Weights of a small transformer language model.
Size: 16 layers, 4 heads of 32, MLP 1024 ReLU, vocabulary 8192.
Architecture: RMSNorm before each block, rotary positions, no biases in attention or MLP, untied embeddings, normalized queries and keys.
Each number is 500 + 25 x the weight over its row's rms, rounded and kept within 0 to 999. Layers, rows and columns count from 0. Numbers have three digits each. The size before them is the row's rms in percent of the matrix's.

# up: layer 11 MLP up, 1024x128, rms 0.105, rows 177-187, columns 0-127
# down: layer 11 MLP down (transposed), 1024x128, rms 0.106, rows 177-186, columns 0-127
up177 093:495476512489552489525513507505517520531460464501509495518538504481572543500507511530523492528479498526525497495477498492491503524542498499487475553510473517495468532475454490483461510499526502475463536487517589500543464459478479527484507502527507510477472494505465466495519482499484496502488488481477543512504530488471550516483462478506524479472503478482526501504507504523448535511515
down177 082:497535499509510496468447490493449535501497488504460498505516514513491522498480471459457516465485482481504483526504516460481500467503526486524529475456494457526534484504518499518538510505528494524518508481451430498478544508506448485492492469496490526488534479468505489491529523515489482544514492487503513488500467454512438463493465517505480516486484512530471489549519465467519474499463
up178 096:539461490491504486499535484519499484486525513469546519517459515478487516503524472493503510489454467555492499475508495504546498500475472544513499491513515555525491502509529545501523510486564500486481478503505508482493482482507521478544530490529498477469529524477525488535521482472487518518471507512533459520562477518484469526479540507507484530533549497532523492504536451487484501512550
down178 100:503481485495534491510466542499525522512524529526513491491531483523534470522458496500482520561479474480453492549510523473468519492545475520494485508506463533500544504460498520462544494517525465422521530507478487504500487493500493523486534523473475523471495527565461499481479466486459502505499449490485526486502529508512490486521512553484486524502481489493507464496502490495486503521507
up179 090:483512501494498474577512541513498513485503480525532526489482494503521486528526463491503498558518490492535507500474514473497508500499509486517483529498524456472507542502520520552495506511470524476521534481540496517475468521520541506563554476467470460512489489505505513509507503495471524468534519506518467523539542466454523499488471514495496534521523498516514497500536493510505572489530
down179 090:485537534483510487494522490498491483503464508497525530462478483490459485471489521504529509525493525512500449470497490438480513543485551498505480495496488491493485449554521487495495517495539491475498494507497448470430518477514473481478472522494520500499512544515507505518517538465528425479542495522511508521491494519502521484492523543497480487472474484498481492483506565474470511466484
up180 100:538489532511493493528467539490475472502487508489519488493513511512553496500536513502491508511549491474488505460503539512508553459488500513480467464484485454513492541495519441534535523483513510497478513530544458467483488473507497481519561538483484502525470502535523515525509520519470516522535486475531480502524461527541477475505513500481518486565502476506516529547520498491474513502509
down180 106:461497487524479514468465519462516515558537485517477524509514526515522502479455511473491508502522505475503516496456518483487465524504514536511482531488460510489502464507530524503504491540476479505509529516503505499528493470527461511442423518473478448507515468519501503478495532475483477489528494511517528494495518512526515529476455485491544500519520452525471556491497495493496527474553
up181 092:507501501519477492494506441497538493500511520473518511459521519502504492499461499506481490522466514544473535518479477502425510502503515539463497499485477513516467470537538508534534494522510500502490501506496501469465503470462520527511557467540457519560485487502474464535518469500525508499439491502522511510520510496525530482499533499490518492528433491528504462528510498505518514534523
down181 085:480512501455467510502484445503484521500499516483483502521549503516528495477487539487512484502493474504499512500506536501548484492456478504516452511550492516521495527505490523491477513519493530523531480509528494475465576493499481462456451492504482526501510507517554486458493505453485524509484502514479490507479499531505487517495476462450477489492459502477458489493522522494551553478448
up182 107:522512494525504514494500443486510471490514516452493437491494513511517482524491474526519437544493469552461494502522471500517535510531508511488447493496459521559527490507536498516493531483488478513541536524548485483464546503507502506522525467527491510541522511481483505541482484475492559490477506515483519505522467488483496521477517481517527481512516514511561479463503510507502498502518
down182 116:486490491531485510535467459438477479505515530501493494506490512504488515532495525541520498502514503501521507536540479523534493540505511505534507506489482492501492501474496455518506525508542519478540483479480526475487528457479511480489537525466502486558511527519487498488529467487468536454465453527488487499490507518515460496469526494492497509553507535487435487442486492459473475498462
up183 097:479513513481468473567520515500490501491432519493542463475496473489494501491533503496485523485486506518485506460504498457539528503509524493506561542498549492553532505500539507514492517525505494532513542550512505506449490518527485454510469483499496479502505512494482505473544531530479543471489533539514505494525521485461503480504482478515513472456506483502470520460499478493501461509524
down183 096:505506504523510533509516482491535508511514475509492526530479493483512537477505515497487544529503515533504502489523478477486502504446532460541447490492532519472526481537533466515480508480501503499481552490513479483497512436461529533504528523492495473485492482462480484524547444480498489447535454489509462521467484505462472495463525528496516493488524437507492503496499517465505506487537
up184 101:461485489452515482493494461489487502483507472533523499542542530484509525545526526526504512508547511501500524515504508547506525515512487480470463550505443513518519455482491491518522513468537517493482497497483539470482503545462516482528469496498428535511500508498483493483497476470467475478461506521503509466516455473481522515503473507497452514511513483535531522487494488471460523539502
down184 104:529496506566490495490513495493547456506492505501503468515527501549470535450541484503522517506497489485483493496498534495494493501507454516500509465523472530494456514513460511492488515471481472473532520530547472515460541526541514534544538505506554506515537527468510494486489474463534505529489478544511472540472513488500487486465473503518486471491527489508478452487502475523520484507467
up185 111:426463517514500551474482497524487488493467487490487440478527490510490513546488532495491515501474530531533520498547483512525522455533479520470483509514521473516460486498468499543492514443497505519486529516515541497518508498498503513505523514516486485511509438458520510478502482539493495506496542524481520500544544512474507481474550514480523508481528446501551487513517504491513490476496
down185 117:488517495492516456481542502518478521518511518497487547500508526462487532522529526486499530476481507473507431508510486467535441517447465509516543465467456506496481493507503481534512550534495520533506524529514473523478511481480522500562492486522517471485514546463476496500475520485469497480489466529482507551534454484524494518523505504478550525493506504517498487501509505512530516509514
up186 113:469497481503513497489521523510485479507477488478501471508512489490526521552519479567525491464456548521505475498523491510514498509506496496514476511449508514551481462526471495499503512498460549486471559525532521456492503459498481511497542515541488495551496477483483503472518447497513507459470483514484486537524509460506483469493515466465550499522526489507476472520489481533489514494538
down186 107:502489490493458460542494510525452477554516513477476522461492472513498490485535520522482523524471450492513523487476504517526443494494472478523471488527484498520536484503500470498455537537488534504497494515493507469483501504449486530499473538540540494522540484472497488515468495472445486469511503518508497499483492492512504482473494522514504509476483491543484558461505503531480525550547
up187 112:500472490509511493497508454552522534512494515568512455471509534479503566476515503528496507529499523490495501501505521471466512501473469512495493515510509484490455512525551500563477556501464525511512504433499499503504460480531534516506467498511471481502498498510505477504534510481492546511509514503516522552501512482520494541466517496455511494495518487496546537469526469503478508511538